config.toml
d_model = 512
vocab_size = 20680
activation = "swiglu"
norm = "rmsnorm"
attn_scale = 0.0875
init_std_up = 0.0158
init_std_down = 0.00163
init_out_by_depth = true
optimizer = "muon_variant"
lr = 0.00186
warmup_steps = 200
final_lr_fraction = 0.05
seq_len = 2048
train_tokens = 1600000000
dataset = "wikipedia_en"
Each number is 200 + 30 x the weight over its row's rms, rounded and kept within 0 to 999. Layers, rows and columns count from 0. The size before them is the row's rms in percent of the matrix's.

# layer 12 MLP down (transposed), 1344x512, rms 0.232, rows 1188-1259, columns 480-511
098,218,203,216,210,163,214,255,184,205,224,222,166,241,217,197,195,220,186,194,192,196,177,200,191,150,155,240,234,269,223,154,206
099,214,195,218,239,209,171,229,206,218,166,176,215,246,172,167,184,276,254,246,292,236,197,222,248,220,253,137,222,243,240,207,171
095,137,215,202,205,218,232,160,176,278,135,184,165,144,152,171,173,219,225,138,219,144,224,194,156,228,157,215,228,141,216,185,160
108,212,215,184,145,174,197,244,171,174,221,222,156,209,209,187,190,182,158,181,198,149,231,226,220,240,183,200,152,231,175,236,225
096,168,169,162,195,160,208,213,187,212,187,185,247,119,221,266,217,205,245,262,205,133,192,175,184,215,201,181,200,223,157,224,196
097,223,207,157,236,177,213,162,233,220,174,185,230,211,173,223,165,180,240,209,214,231,198,197,234,229,186,199,200,200,142,211,205
100,181,174,194,189,213,215,165,120,178,198,180,210,252,231,231,184,243,196,177,215,204,208,212,181,227,190,184,200,176,169,187,201
099,187,217,189,193,180,210,231,225,170,237,171,230,235,206,250,176,196,195,236,205,152,217,172,266,197,173,233,150,161,216,185,240
098,213,228,242,193,209,179,218,189,164,198,216,235,193,224,165,206,210,174,226,214,213,181,226,117,136,162,170,168,122,149,211,176
094,159,259,210,196,207,145,207,186,158,243,219,200,183,214,231,225,166,218,212,175,200,180,173,166,185,168,226,200,182,216,171,235
102,196,219,133,166,164,233,206,156,210,167,195,202,188,196,215,245,192,230,177,224,198,184,213,243,234,138,200,168,215,192,226,160
097,208,227,181,234,247,184,231,160,201,251,200,226,175,267,242,155,232,263,230,186,189,186,207,178,149,200,172,179,155,206,232,199
101,250,225,174,212,189,248,200,159,190,148,215,229,234,193,228,157,201,186,212,192,241,221,188,254,234,188,223,141,172,208,217,182
101,204,181,202,168,155,184,195,206,205,185,202,235,181,197,225,209,194,201,171,193,234,225,228,218,212,207,231,197,207,175,194,159
102,195,213,194,192,255,168,204,139,264,199,240,182,171,207,188,160,245,176,199,183,212,162,210,184,223,189,186,201,198,233,229,183
097,142,209,229,224,202,214,222,166,272,263,185,145,177,212,204,191,195,238,132,242,207,169,226,172,264,263,171,208,236,182,236,150
102,149,219,208,199,190,162,185,206,210,216,233,181,246,180,223,157,241,244,232,235,218,223,216,204,193,202,199,187,161,203,177,200
099,169,248,194,189,189,210,252,215,219,116,142,193,226,205,198,216,120,189,208,218,189,198,162,175,187,217,234,174,179,222,258,200
098,178,170,174,226,188,246,188,129,208,187,239,169,223,174,213,175,202,172,194,158,116,189,239,209,234,195,218,186,209,215,211,254
103,169,221,166,215,177,202,225,161,186,174,201,220,250,185,133,214,193,217,230,180,179,185,245,201,237,193,199,240,170,238,168,211
098,240,167,203,173,226,163,136,178,234,189,210,205,171,236,203,168,168,198,177,186,210,219,179,215,167,187,200,194,184,185,188,232
101,266,167,182,198,189,146,181,179,174,176,178,259,184,214,162,175,249,167,220,204,198,206,185,212,186,134,147,200,202,207,219,246
100,219,220,218,231,248,221,219,283,202,244,206,244,202,168,195,212,211,183,220,202,187,205,164,181,171,201,229,165,254,243,182,228
095,175,199,204,175,205,177,189,230,224,219,179,169,205,186,205,231,192,251,220,239,172,223,223,196,216,223,263,201,209,166,223,194
098,204,132,185,203,202,208,248,241,197,151,182,164,230,140,163,199,240,230,212,200,183,218,157,179,193,165,230,145,141,205,226,197
102,190,213,256,165,169,210,246,227,248,217,168,198,220,193,195,217,173,263,222,190,196,214,197,203,241,158,222,224,170,212,219,197
102,217,209,229,194,168,229,237,234,184,161,205,169,153,231,234,240,114,214,228,200,247,225,214,175,234,202,170,217,166,236,199,210
095,145,218,171,215,230,220,189,173,156,215,178,174,205,234,247,184,181,221,152,201,190,218,229,121,206,233,192,226,232,221,134,207
100,253,174,176,158,203,196,226,219,195,205,209,230,150,141,209,194,230,270,226,217,179,205,244,228,176,212,170,233,207,199,253,170
102,262,211,175,175,223,269,201,152,238,199,197,166,181,170,139,167,261,173,255,174,140,151,222,178,223,196,205,207,207,197,243,171
101,182,170,224,169,207,233,205,192,230,192,242,219,212,220,169,124,250,242,247,163,214,248,181,203,182,185,196,194,142,186,171,138
101,221,227,231,199,279,190,190,189,189,187,200,236,134,240,135,205,207,172,168,215,194,177,202,199,194,216,170,149,231,223,216,168
099,191,184,207,244,159,215,200,206,136,235,195,227,222,173,197,195,178,199,213,223,224,209,183,200,221,220,268,179,206,195,197,238
102,198,219,201,196,250,170,208,205,159,199,167,203,261,239,198,192,165,153,202,199,163,194,193,175,259,213,243,172,224,255,179,170
101,175,171,235,182,157,186,207,183,206,205,163,190,176,201,202,210,212,144,245,160,213,191,228,209,167,227,156,197,183,218,227,198
094,174,164,229,187,210,214,185,245,232,190,188,185,214,258,170,236,232,219,273,233,164,208,219,189,179,170,187,205,218,257,203,165
095,261,238,199,180,218,171,160,158,189,216,157,186,256,206,188,142,184,174,188,170,232,154,203,228,201,229,173,179,219,207,221,233
095,217,186,160,184,224,181,159,204,195,206,178,222,180,247,225,240,229,206,108,220,205,197,93,151,198,210,200,231,191,175,194,262
099,201,254,255,245,203,170,190,241,215,210,248,229,213,201,187,202,222,166,141,296,197,194,171,188,180,207,227,162,166,217,240,193
101,143,194,206,222,181,211,246,225,203,180,213,224,196,216,241,194,197,218,163,256,194,212,193,176,186,224,244,190,216,214,234,208
097,174,156,201,196,192,209,187,178,169,227,225,179,239,177,228,226,221,203,178,221,239,209,214,195,257,205,246,221,224,211,183,197
103,216,236,216,204,200,205,239,194,191,180,232,233,248,218,215,167,181,239,185,180,231,208,203,232,226,178,145,151,198,215,236,123
098,187,191,235,193,176,180,199,190,166,243,236,201,141,194,204,165,202,168,165,190,203,154,214,186,186,188,141,208,218,157,180,211
103,196,196,234,190,157,197,188,217,228,245,183,207,210,203,169,198,213,192,142,206,226,218,206,242,200,225,204,137,232,230,202,200
097,195,206,184,194,210,218,229,178,187,231,180,232,187,188,229,184,231,170,264,202,190,200,165,193,193,198,153,202,168,160,171,256
096,219,235,217,169,181,183,207,171,203,147,212,149,235,178,153,196,199,235,225,180,230,263,182,181,194,275,154,197,144,218,213,235
100,229,157,177,194,206,255,123,211,227,182,201,197,188,191,217,226,169,158,194,243,196,225,209,179,143,254,257,242,224,167,201,188
099,167,180,209,229,223,219,161,225,202,146,200,236,148,152,183,291,233,210,200,220,207,249,145,206,168,180,224,153,256,214,216,183
102,232,195,183,231,185,232,143,206,153,189,179,156,203,224,198,212,200,229,169,217,219,218,168,205,230,208,209,152,164,187,140,227
098,265,196,138,155,228,227,237,250,197,202,152,180,175,193,237,177,250,226,171,230,178,278,229,269,203,214,258,160,182,248,170,252
105,201,208,217,222,169,212,201,176,215,221,209,143,216,141,230,128,177,205,160,118,194,231,194,177,218,191,191,161,200,201,191,235
102,236,202,219,207,222,157,215,183,161,164,219,177,207,191,181,199,221,200,175,196,151,193,223,204,217,175,198,170,107,185,160,221
097,248,233,181,212,185,203,184,183,162,194,244,304,161,180,186,258,198,184,236,265,174,258,175,186,214,192,189,157,205,183,183,162
097,217,156,215,200,178,205,185,197,227,235,220,230,167,156,198,149,197,178,232,217,205,167,215,218,228,192,254,223,222,191,225,252
096,237,186,205,204,236,180,135,188,180,237,177,139,162,216,234,167,226,200,189,183,191,225,184,221,215,108,216,211,189,205,233,231
101,211,193,205,209,92,197,240,183,175,189,193,174,147,202,229,196,157,178,190,215,244,217,222,183,293,198,229,220,191,210,209,240
101,189,192,197,194,163,216,206,228,195,170,227,179,143,176,206,210,251,218,209,234,190,231,165,196,169,216,224,231,166,274,166,292
112,218,261,237,203,206,217,217,220,178,226,203,243,224,235,206,172,184,204,182,218,184,202,213,230,170,214,186,236,180,219,208,216
108,151,248,176,215,216,174,255,166,168,165,169,186,193,191,207,179,188,201,184,208,173,184,164,206,199,163,219,183,229,174,222,196
108,189,193,225,231,190,249,158,188,251,207,169,235,211,214,225,182,218,216,195,177,172,169,181,188,241,215,176,153,231,205,156,188
100,196,202,225,245,193,124,242,202,200,226,145,239,221,198,207,178,173,167,193,191,180,172,226,226,271,200,234,180,196,184,229,210
101,193,221,204,167,176,207,221,233,209,195,131,257,192,194,226,219,153,142,221,191,182,150,223,191,206,184,193,185,211,227,249,212
095,176,144,216,229,199,154,200,196,185,162,152,232,219,212,194,186,192,187,183,158,237,249,217,208,189,158,193,200,179,206,169,177
101,266,181,163,197,231,138,184,163,219,213,190,233,141,168,206,176,275,173,183,129,188,236,220,212,221,177,217,151,186,209,205,207
103,244,195,190,194,241,183,205,164,234,170,175,249,191,211,223,215,187,192,151,206,234,195,167,202,219,227,197,184,201,176,207,202
099,225,167,160,176,213,185,205,180,198,228,257,188,167,192,144,185,241,183,184,185,188,219,216,250,246,194,153,185,197,205,249,157
100,194,205,177,147,182,243,164,182,172,226,228,197,246,120,186,211,249,209,223,169,184,162,202,180,190,246,256,263,152,202,196,240
097,202,226,217,256,157,162,243,224,204,198,172,228,170,224,212,157,125,249,149,253,249,252,175,180,202,138,206,188,193,201,149,237
101,226,185,199,205,173,176,230,223,214,233,239,185,179,154,197,160,224,220,209,214,179,255,213,181,265,177,170,188,160,185,214,209
101,217,195,257,198,200,140,227,168,228,188,186,295,193,146,244,184,151,155,200,175,245,195,186,211,226,153,226,149,194,208,212,251
096,202,235,234,169,222,133,189,263,230,173,198,183,176,188,193,153,178,192,196,197,235,235,275,174,156,199,241,245,185,183,215,254
099,191,196,181,236,199,184,186,168,197,177,192,201,192,199,223,201,192,220,210,173,246,252,226,259,203,217,194,213,163,153,226,152
# layer 12 MLP gate, 1344x512, rms 0.112, rows 1189-1259, columns 480-511
100,223,196,220,200,218,176,221,266,225,191,201,193,167,177,203,168,222,188,231,211,186,272,215,195,180,215,230,197,148,211,180,266
093,186,213,200,156,232,197,191,218,193,156,198,226,199,221,214,211,196,162,145,244,215,201,192,206,234,205,209,180,193,205,184,195
108,178,188,174,232,270,221,232,167,217,207,210,175,214,209,203,228,214,155,225,234,174,191,183,173,186,199,143,217,191,154,243,241
096,193,206,203,158,237,155,202,209,240,246,235,166,174,176,193,208,200,178,225,199,141,205,164,262,198,216,217,256,204,205,275,201
099,214,207,208,208,205,202,210,236,167,232,210,199,162,204,233,195,182,125,222,205,148,191,178,172,192,200,110,140,169,198,200,154
100,152,224,117,197,186,127,186,242,182,214,237,221,204,249,165,169,182,194,240,190,232,218,263,210,224,196,243,239,164,185,195,240
096,201,189,205,262,226,128,181,184,193,157,188,203,208,224,265,190,258,188,183,220,229,189,220,212,230,229,212,236,217,148,233,127
100,242,231,182,256,243,198,185,242,185,191,226,214,195,246,163,191,227,194,218,203,208,211,185,248,261,216,131,158,184,219,168,212
116,183,192,226,213,194,173,234,202,214,192,214,148,224,214,182,181,225,225,195,207,215,194,158,231,209,242,220,165,192,186,218,169
104,194,199,210,187,213,186,139,157,185,259,207,199,163,209,212,192,211,176,141,177,139,217,175,191,242,174,190,207,227,189,138,223
100,152,311,215,205,148,207,199,172,190,172,247,225,207,159,177,173,198,259,232,197,212,220,192,156,220,152,195,222,213,244,173,201
099,162,270,234,197,204,246,213,163,180,227,251,232,202,173,240,212,190,235,214,189,217,214,192,148,200,213,214,157,194,218,181,216
098,187,143,224,180,177,192,202,193,190,181,221,175,219,138,181,210,240,152,265,185,233,237,261,139,121,166,193,137,268,223,202,207
103,226,194,247,152,156,181,238,174,142,231,217,195,185,194,216,229,222,184,202,235,230,224,221,202,195,228,166,165,211,201,222,186
100,220,221,151,174,187,189,197,207,246,224,200,180,194,221,209,212,215,197,203,154,175,214,232,197,221,233,184,187,192,235,242,211
099,205,199,161,204,176,202,200,174,239,250,197,170,134,180,210,220,190,248,180,214,199,192,237,197,162,190,202,198,206,197,265,221
101,108,243,180,223,181,178,206,212,170,206,214,225,205,218,223,228,248,238,196,175,181,183,222,220,198,188,230,243,229,165,170,210
099,142,164,181,180,189,200,182,173,176,208,184,237,232,193,215,177,205,204,256,163,196,168,167,246,203,224,248,222,189,224,174,244
102,183,223,204,202,198,175,185,199,158,211,184,211,226,233,193,250,176,258,196,189,175,221,164,214,219,197,196,234,222,198,183,247
093,219,200,198,192,221,194,213,192,237,217,212,200,171,226,194,176,213,213,218,261,194,193,220,195,162,269,245,187,202,245,196,191
097,205,179,222,213,177,175,240,211,189,207,167,214,202,183,206,193,158,184,175,264,212,166,246,192,170,192,216,181,212,227,192,185
106,237,214,199,219,249,178,223,208,204,227,187,201,231,208,199,194,193,215,195,226,157,225,208,203,149,208,175,160,211,167,197,239
098,212,204,184,185,202,202,242,219,140,197,181,228,199,194,204,235,169,158,183,239,170,206,183,226,198,172,190,169,189,174,259,190
105,225,225,187,220,146,240,143,217,228,195,237,240,158,212,260,142,205,226,167,167,253,220,198,236,208,205,198,172,178,187,198,157
103,157,182,161,204,161,215,231,208,188,186,179,223,195,225,160,205,211,177,193,187,208,167,219,165,195,201,247,209,174,157,269,213
104,211,196,183,193,212,192,232,207,189,195,188,154,260,171,157,187,225,219,165,223,190,175,180,219,225,188,188,150,181,204,203,204
099,208,188,268,173,242,231,239,224,216,259,218,247,172,237,206,183,210,242,181,222,173,244,152,197,190,250,194,183,225,184,195,175
104,254,206,192,220,225,223,206,191,263,209,126,158,269,210,240,191,236,192,172,157,156,213,208,218,223,230,147,212,245,238,159,187
111,216,197,190,201,200,220,209,203,229,150,192,241,190,193,204,180,223,202,163,227,148,207,214,163,184,201,216,204,195,194,154,250
094,165,202,213,175,184,195,241,215,190,162,198,221,207,248,166,205,213,188,249,228,173,229,209,216,156,213,208,181,210,210,223,235
096,187,210,259,159,251,177,201,222,213,232,224,170,167,235,206,223,162,194,205,216,221,235,260,210,206,201,176,206,168,236,169,190
102,157,169,188,234,218,184,253,202,194,153,222,155,186,249,187,161,178,241,201,190,212,234,183,211,185,221,185,213,230,224,226,231
096,213,190,215,244,224,187,246,192,186,149,249,232,202,257,244,183,218,163,191,199,193,125,162,154,251,203,221,230,209,211,207,174
100,228,198,189,237,162,180,201,245,165,179,242,203,260,245,208,152,166,166,259,161,231,242,201,200,169,205,207,158,226,200,248,244
094,203,175,126,205,207,188,161,222,216,238,198,169,254,204,193,164,171,285,193,166,176,178,193,196,241,229,201,189,169,193,210,159
100,203,221,259,249,244,169,177,198,212,169,203,168,196,260,159,239,168,178,174,186,206,216,235,161,166,180,189,169,198,196,176,162
102,168,214,235,203,165,188,235,187,172,161,168,213,190,227,222,254,171,219,177,254,209,238,274,202,225,180,287,199,212,164,215,154
097,263,184,196,191,176,160,191,192,206,182,243,211,197,204,202,210,183,210,176,183,209,222,228,164,154,157,191,187,170,175,204,239
105,209,198,203,155,151,226,184,246,175,235,241,270,232,223,215,195,133,170,144,213,178,259,219,173,194,259,234,211,151,220,231,270
097,181,219,192,210,183,185,204,185,146,169,237,202,250,199,200,205,246,202,212,208,242,174,191,139,196,165,220,240,251,186,168,157
100,185,236,230,174,232,213,250,186,234,239,180,149,160,200,219,190,224,200,184,202,203,261,197,184,249,224,170,255,236,186,210,231
100,145,211,241,223,206,153,184,198,200,200,215,188,201,160,187,202,227,203,207,175,151,219,182,252,214,165,203,168,225,246,230,188
105,235,228,166,182,172,178,251,172,206,204,233,225,173,143,226,174,215,202,201,144,188,184,200,278,262,152,207,182,211,152,180,206
099,233,184,182,155,188,183,196,255,195,222,234,196,223,223,191,229,180,186,221,175,205,236,226,181,178,172,245,212,185,220,129,220
099,224,214,230,161,209,239,162,198,229,175,189,213,207,179,221,156,192,189,207,256,206,146,240,204,214,202,215,185,209,195,197,184
098,132,170,202,213,169,178,224,184,161,199,230,200,187,194,184,182,136,260,205,199,213,232,175,212,199,252,234,194,194,148,186,232
100,221,197,182,212,247,193,271,165,213,194,169,226,173,229,235,167,166,193,187,163,208,214,163,193,247,202,175,205,154,235,255,214
106,221,224,183,197,209,203,217,175,189,248,217,207,217,129,187,229,233,207,181,228,221,229,175,238,176,226,224,222,217,214,166,207
107,214,211,202,229,154,186,219,189,225,217,184,295,195,241,190,217,222,229,241,232,201,176,218,151,207,227,193,184,201,263,258,201
101,194,191,231,190,165,181,236,161,210,237,228,151,179,184,181,184,198,128,272,194,230,184,209,195,195,252,219,179,198,221,194,233
102,232,163,183,174,186,218,194,201,196,197,165,232,199,215,192,266,199,228,221,247,191,183,192,205,198,254,193,200,279,168,245,184
103,208,239,213,232,167,215,159,202,149,148,274,237,238,225,219,225,220,194,236,221,167,168,249,174,163,183,170,204,214,221,185,206
100,189,191,180,222,209,203,162,176,170,202,231,206,222,214,141,216,108,220,196,201,196,212,251,199,279,185,199,178,145,207,201,218
098,189,213,192,220,199,149,217,187,215,180,169,195,169,212,180,221,155,224,250,202,166,182,212,224,233,250,230,186,242,260,166,219
102,190,171,203,191,182,173,182,171,181,196,219,200,204,188,192,157,204,245,190,162,163,242,147,195,219,242,175,244,177,189,166,174
099,178,198,225,273,218,184,227,221,224,203,170,208,226,216,197,216,166,192,232,186,165,186,189,145,187,211,231,230,194,148,186,236
108,191,229,197,242,231,192,233,246,262,205,237,221,209,236,188,153,248,154,241,213,224,172,228,175,199,219,166,201,188,176,193,182
098,215,227,215,238,187,145,158,210,182,213,196,165,204,189,179,208,165,122,224,166,147,181,221,165,193,244,163,233,155,253,178,211
108,237,183,209,192,186,208,243,166,181,184,214,214,167,167,202,197,168,191,228,225,183,256,203,215,217,200,213,221,212,251,156,213
095,206,205,216,175,179,261,216,210,219,186,214,221,174,213,207,199,209,205,198,206,271,209,204,129,166,169,242,269,207,136,193,122
100,188,236,248,247,193,201,167,219,137,229,249,203,200,196,195,232,219,175,184,222,190,164,207,206,180,186,171,213,271,222,183,173
097,223,229,155,205,286,182,172,196,254,207,227,213,203,208,205,182,183,240,190,211,213,169,172,204,178,208,207,216,194,214,146,221
098,172,162,212,181,204,114,223,178,213,203,222,204,176,217,254,193,268,212,229,137,219,197,186,206,191,155,232,176,201,169,182,232
100,198,191,180,191,176,223,214,207,194,227,210,159,218,231,208,156,210,193,236,217,177,224,270,256,165,226,212,206,182,239,239,171
097,121,164,218,184,210,206,237,178,188,183,221,240,208,187,225,210,223,210,243,200,191,198,246,203,189,171,203,196,175,219,234,199
100,152,219,213,183,185,162,218,117,187,187,254,212,218,238,280,198,241,170,170,216,141,225,212,224,185,233,139,193,165,144,193,228
100,269,227,233,242,220,182,221,187,188,159,173,194,223,205,201,181,157,254,218,179,164,157,232,182,281,224,208,167,146,199,209,155
099,178,197,245,232,213,249,206,179,183,157,227,224,170,199,177,233,248,245,175,168,185,189,190,202,191,186,164,214,216,173,202,196
105,226,223,209,181,229,237,156,228,191,213,212,129,168,208,180,236,197,207,202,170,212,215,201,216,166,191,180,220,232,206,210,179
099,197,239,178,166,196,191,231,203,181,207,195,216,165,160,159,185,186,209,188,209,146,131,138,210,187,226,161,210,177,182,190,177
100,156,191,255,194,220,197,170,189,180,213,233,171,247,229,224,231,212,192,172,130,248,250,195,204,203,239,257,170,253,197,215,155
# layer 12 MLP up, 1344x512, rms 0.121, rows 1189-1259, columns 480-511
101,241,219,164,181,225,182,214,198,208,210,181,166,224,218,165,188,216,223,199,232,211,174,190,211,200,194,190,227,239,209,153,156
105,191,190,168,259,182,201,167,240,209,157,138,204,195,225,205,173,215,212,155,165,189,173,257,199,208,158,229,202,161,206,192,190
108,194,186,205,222,152,180,197,238,194,184,176,189,254,221,231,184,237,188,178,231,274,154,166,240,206,169,237,169,124,175,231,217
096,186,238,148,232,151,182,198,208,179,218,194,216,246,216,164,211,224,207,225,150,222,215,170,169,229,181,200,203,232,186,191,190
099,160,197,231,160,183,234,195,282,219,204,214,228,178,215,217,195,187,219,253,228,208,172,227,257,176,173,232,234,169,197,218,216
100,184,203,196,203,221,249,187,120,133,219,194,219,209,248,200,182,223,164,167,174,194,159,202,209,221,217,217,200,149,207,210,164
095,192,261,222,157,158,228,211,204,169,215,185,210,238,252,253,162,146,204,163,182,219,160,214,211,164,203,169,166,150,228,169,180
102,200,284,195,118,197,192,215,200,207,243,197,173,221,238,224,178,223,177,191,232,187,172,179,222,170,164,199,210,129,239,215,215
109,266,228,209,176,181,222,210,183,197,180,168,225,180,229,198,223,163,274,211,240,173,194,268,173,179,178,182,189,190,217,198,224
102,238,217,168,164,210,273,169,244,167,196,203,193,206,199,231,141,211,203,170,204,167,207,202,185,198,199,198,221,162,165,167,168
099,222,222,226,197,218,215,206,206,254,207,118,246,196,179,232,218,200,225,210,167,146,139,154,220,180,211,215,207,241,221,241,205
102,287,206,258,209,177,205,178,192,202,140,234,137,175,183,179,185,222,200,156,173,204,224,201,237,225,180,196,220,208,113,185,217
099,211,231,217,196,196,222,171,233,231,208,201,154,211,222,171,148,173,151,216,184,248,158,279,179,222,213,175,189,171,230,200,192
101,161,235,194,195,234,208,208,179,186,205,238,157,203,203,170,226,244,201,227,174,242,118,185,207,216,179,200,221,272,210,145,228
098,197,187,239,209,197,194,251,184,190,187,260,230,177,227,179,212,213,219,185,182,160,174,206,208,258,176,143,241,192,223,213,196
101,156,249,187,197,150,181,174,216,199,210,193,189,274,201,181,216,215,186,181,250,204,221,161,233,210,204,213,193,193,181,167,167
103,208,213,272,228,208,224,233,216,202,180,216,213,180,190,139,212,227,202,180,188,219,163,209,184,186,220,204,202,222,215,159,187
098,183,192,191,208,154,176,235,246,205,184,184,162,218,237,159,229,176,163,174,185,199,190,269,186,240,155,155,188,152,199,199,190
102,184,264,154,188,199,159,147,278,176,165,171,221,188,191,207,274,206,245,229,211,223,194,187,196,224,198,204,235,200,224,169,255
090,215,214,238,186,177,194,174,195,245,172,183,199,153,151,285,231,213,203,210,211,197,235,212,155,200,234,215,216,226,201,179,163
099,189,250,153,152,225,146,147,210,221,219,220,168,187,220,186,183,238,178,189,207,251,215,217,236,226,161,238,209,129,232,235,211
099,231,210,165,200,198,168,195,293,174,192,190,208,196,223,223,205,150,222,214,215,172,215,184,220,146,200,267,200,206,151,150,152
095,246,223,254,203,229,190,162,196,177,214,218,182,192,257,207,240,212,223,185,192,231,160,174,215,216,202,195,173,228,205,196,188
097,225,203,233,186,232,256,218,191,182,214,174,253,163,204,177,222,254,210,211,255,212,209,217,233,174,198,219,237,229,274,148,223
098,159,194,174,158,197,234,170,231,215,223,220,232,188,182,99,200,218,230,210,210,159,141,205,209,215,222,261,250,224,190,250,186
101,222,234,208,192,243,185,193,229,252,186,137,156,208,237,151,189,140,165,177,237,190,189,202,206,184,155,168,215,197,182,230,218
096,223,197,153,229,199,220,197,173,212,208,201,198,198,229,176,178,185,237,166,217,169,173,201,188,149,181,148,175,235,202,141,205
102,234,205,104,202,208,165,242,201,201,191,226,211,205,206,162,212,224,219,248,230,206,197,223,234,211,200,231,189,187,181,237,229
107,161,251,165,187,160,199,146,190,236,178,198,175,191,222,133,189,260,198,240,233,188,212,191,185,217,179,216,219,177,247,233,172
100,235,186,227,209,233,188,192,215,204,201,183,180,186,135,179,262,185,201,149,184,189,148,180,198,175,145,183,198,207,205,211,209
098,218,266,180,223,225,241,170,212,218,227,123,200,245,212,175,199,168,146,147,219,184,183,218,218,154,165,168,205,211,186,182,230
101,131,204,146,207,212,198,239,185,203,197,208,206,185,215,201,202,216,217,227,181,216,91,174,208,233,228,204,220,283,217,198,189
096,206,196,172,247,207,209,169,209,212,214,196,189,225,239,248,242,184,204,190,196,218,206,232,224,183,216,172,191,163,183,170,147
098,170,162,184,163,202,142,178,213,183,206,201,182,206,252,203,185,196,193,172,164,170,153,181,186,251,149,180,190,232,214,203,167
098,194,135,155,162,216,168,173,207,179,192,183,198,203,188,229,177,269,165,197,198,209,216,178,267,203,172,203,211,201,204,184,195
098,229,190,148,179,193,224,172,238,204,186,209,207,224,214,214,275,207,257,172,246,224,148,200,219,203,201,196,241,168,168,198,187
095,175,204,176,190,212,193,210,240,195,235,196,207,222,203,224,218,255,193,222,214,191,186,206,146,238,217,209,189,250,251,171,161
101,220,208,176,196,185,185,194,197,200,227,165,244,193,248,177,227,165,246,191,210,228,202,231,251,161,224,128,219,214,199,189,227
104,217,193,197,136,197,213,177,236,190,200,247,223,206,187,176,176,159,229,180,194,183,193,198,179,197,196,207,198,190,222,164,201
095,176,154,241,186,202,182,138,156,203,190,179,206,246,210,197,231,166,266,247,174,193,182,193,213,182,189,246,135,113,245,184,191
102,160,187,182,187,153,203,149,151,176,159,211,230,209,198,226,223,181,171,174,193,171,208,150,204,205,231,158,235,214,196,208,217
098,197,214,174,159,194,190,237,229,187,190,188,232,189,182,178,242,206,203,187,238,170,217,178,188,212,218,179,172,204,176,226,204
106,195,209,223,216,171,224,221,233,153,191,299,215,177,199,153,137,193,177,148,239,206,204,222,198,222,210,196,196,236,153,213,234
095,182,224,229,172,184,246,129,252,142,219,188,158,183,173,156,188,158,167,187,263,188,204,235,209,191,183,171,250,236,259,247,224
096,201,173,208,184,179,178,219,173,143,161,179,183,172,177,217,209,200,215,212,201,235,248,214,103,231,240,178,194,207,190,198,220
100,203,169,123,187,184,205,214,169,206,167,217,163,124,196,210,180,231,210,243,204,209,175,185,177,239,237,215,149,244,197,144,192
095,178,215,215,206,156,171,196,191,221,236,144,234,230,145,200,184,161,238,168,197,207,187,216,223,192,228,169,217,209,212,218,158
102,210,232,197,228,185,202,185,215,213,258,231,220,221,214,243,196,199,210,217,232,218,116,174,157,196,181,168,252,189,226,201,218
104,189,225,205,147,240,203,260,212,261,280,147,268,198,224,206,155,202,156,183,178,247,181,214,225,203,148,247,164,113,185,217,198
103,171,198,219,162,199,167,217,242,227,195,142,135,177,231,184,180,177,258,209,212,206,203,164,169,164,178,221,187,222,234,226,215
098,228,177,198,198,142,125,229,147,219,208,206,175,152,158,166,235,245,176,218,202,195,206,224,185,188,165,207,181,159,231,255,248
099,250,197,179,228,156,157,152,208,170,142,241,229,226,227,160,264,161,228,192,211,212,173,228,206,209,203,157,187,168,218,200,210
098,170,195,217,154,223,229,228,188,234,170,186,252,220,214,240,167,166,198,147,184,158,207,182,201,194,226,254,161,183,195,242,207
099,225,193,222,245,235,232,206,178,197,163,220,191,225,201,197,145,128,215,187,247,185,193,225,198,180,126,269,178,201,200,195,205
103,184,186,205,221,169,227,188,215,200,200,167,204,210,237,233,195,202,230,218,182,200,205,205,174,178,258,206,227,172,202,192,230
103,242,175,192,228,260,239,255,214,168,187,182,196,219,253,212,190,209,230,193,192,203,212,163,205,179,271,184,221,187,209,186,126
117,215,195,245,207,207,175,225,216,190,169,201,202,185,213,216,156,213,192,213,185,209,186,213,182,210,267,148,240,254,178,196,215
109,191,231,206,170,179,203,209,201,204,184,223,185,150,225,184,196,228,197,199,253,253,222,165,224,207,213,221,180,178,204,259,211
112,198,198,200,200,202,217,211,243,220,235,200,246,192,217,251,231,188,205,177,226,177,160,177,195,145,233,226,169,245,181,198,214
097,182,173,214,223,173,212,170,200,211,216,230,184,214,220,147,167,188,205,231,192,248,262,205,234,177,199,211,191,196,216,194,249
100,211,226,188,220,172,204,160,234,245,207,182,212,212,195,223,213,203,237,234,228,232,202,212,234,259,168,159,232,162,180,181,230
097,185,229,236,199,152,208,192,175,243,210,180,204,179,251,182,170,216,192,221,191,251,230,239,177,208,218,172,198,160,197,231,212
102,178,145,238,212,173,212,231,224,174,158,173,209,180,198,165,165,206,224,191,195,193,217,227,155,311,154,180,245,196,176,213,224
096,179,157,245,226,192,125,173,210,197,217,141,201,156,189,195,173,165,200,236,181,276,189,168,240,194,231,180,192,170,234,219,201
096,173,259,233,215,213,235,209,158,163,196,194,259,203,143,201,243,171,211,211,202,183,211,158,268,168,216,195,160,208,131,173,162
096,234,223,196,235,155,173,203,240,190,218,187,164,193,174,222,154,160,189,207,233,249,209,188,161,179,217,249,226,235,215,194,193
096,185,168,228,210,219,241,226,201,204,198,214,215,255,215,200,238,188,157,202,303,179,219,201,185,225,187,212,172,200,235,195,175
100,222,230,203,236,186,193,214,180,240,231,195,190,213,214,213,194,247,279,222,236,275,199,208,178,170,184,188,235,161,205,208,177
106,243,172,156,179,192,204,214,183,214,163,216,248,251,190,202,187,189,212,217,158,165,187,198,184,145,179,211,175,226,120,217,237
097,174,211,247,214,179,224,191,178,226,207,193,201,212,246,218,179,196,138,211,186,147,205,216,190,263,188,238,231,160,189,232,237
101,133,193,177,207,209,194,210,212,195,143,165,210,164,243,177,221,164,250,217,205,213,195,212,200,195,172,172,199,178,205,218,239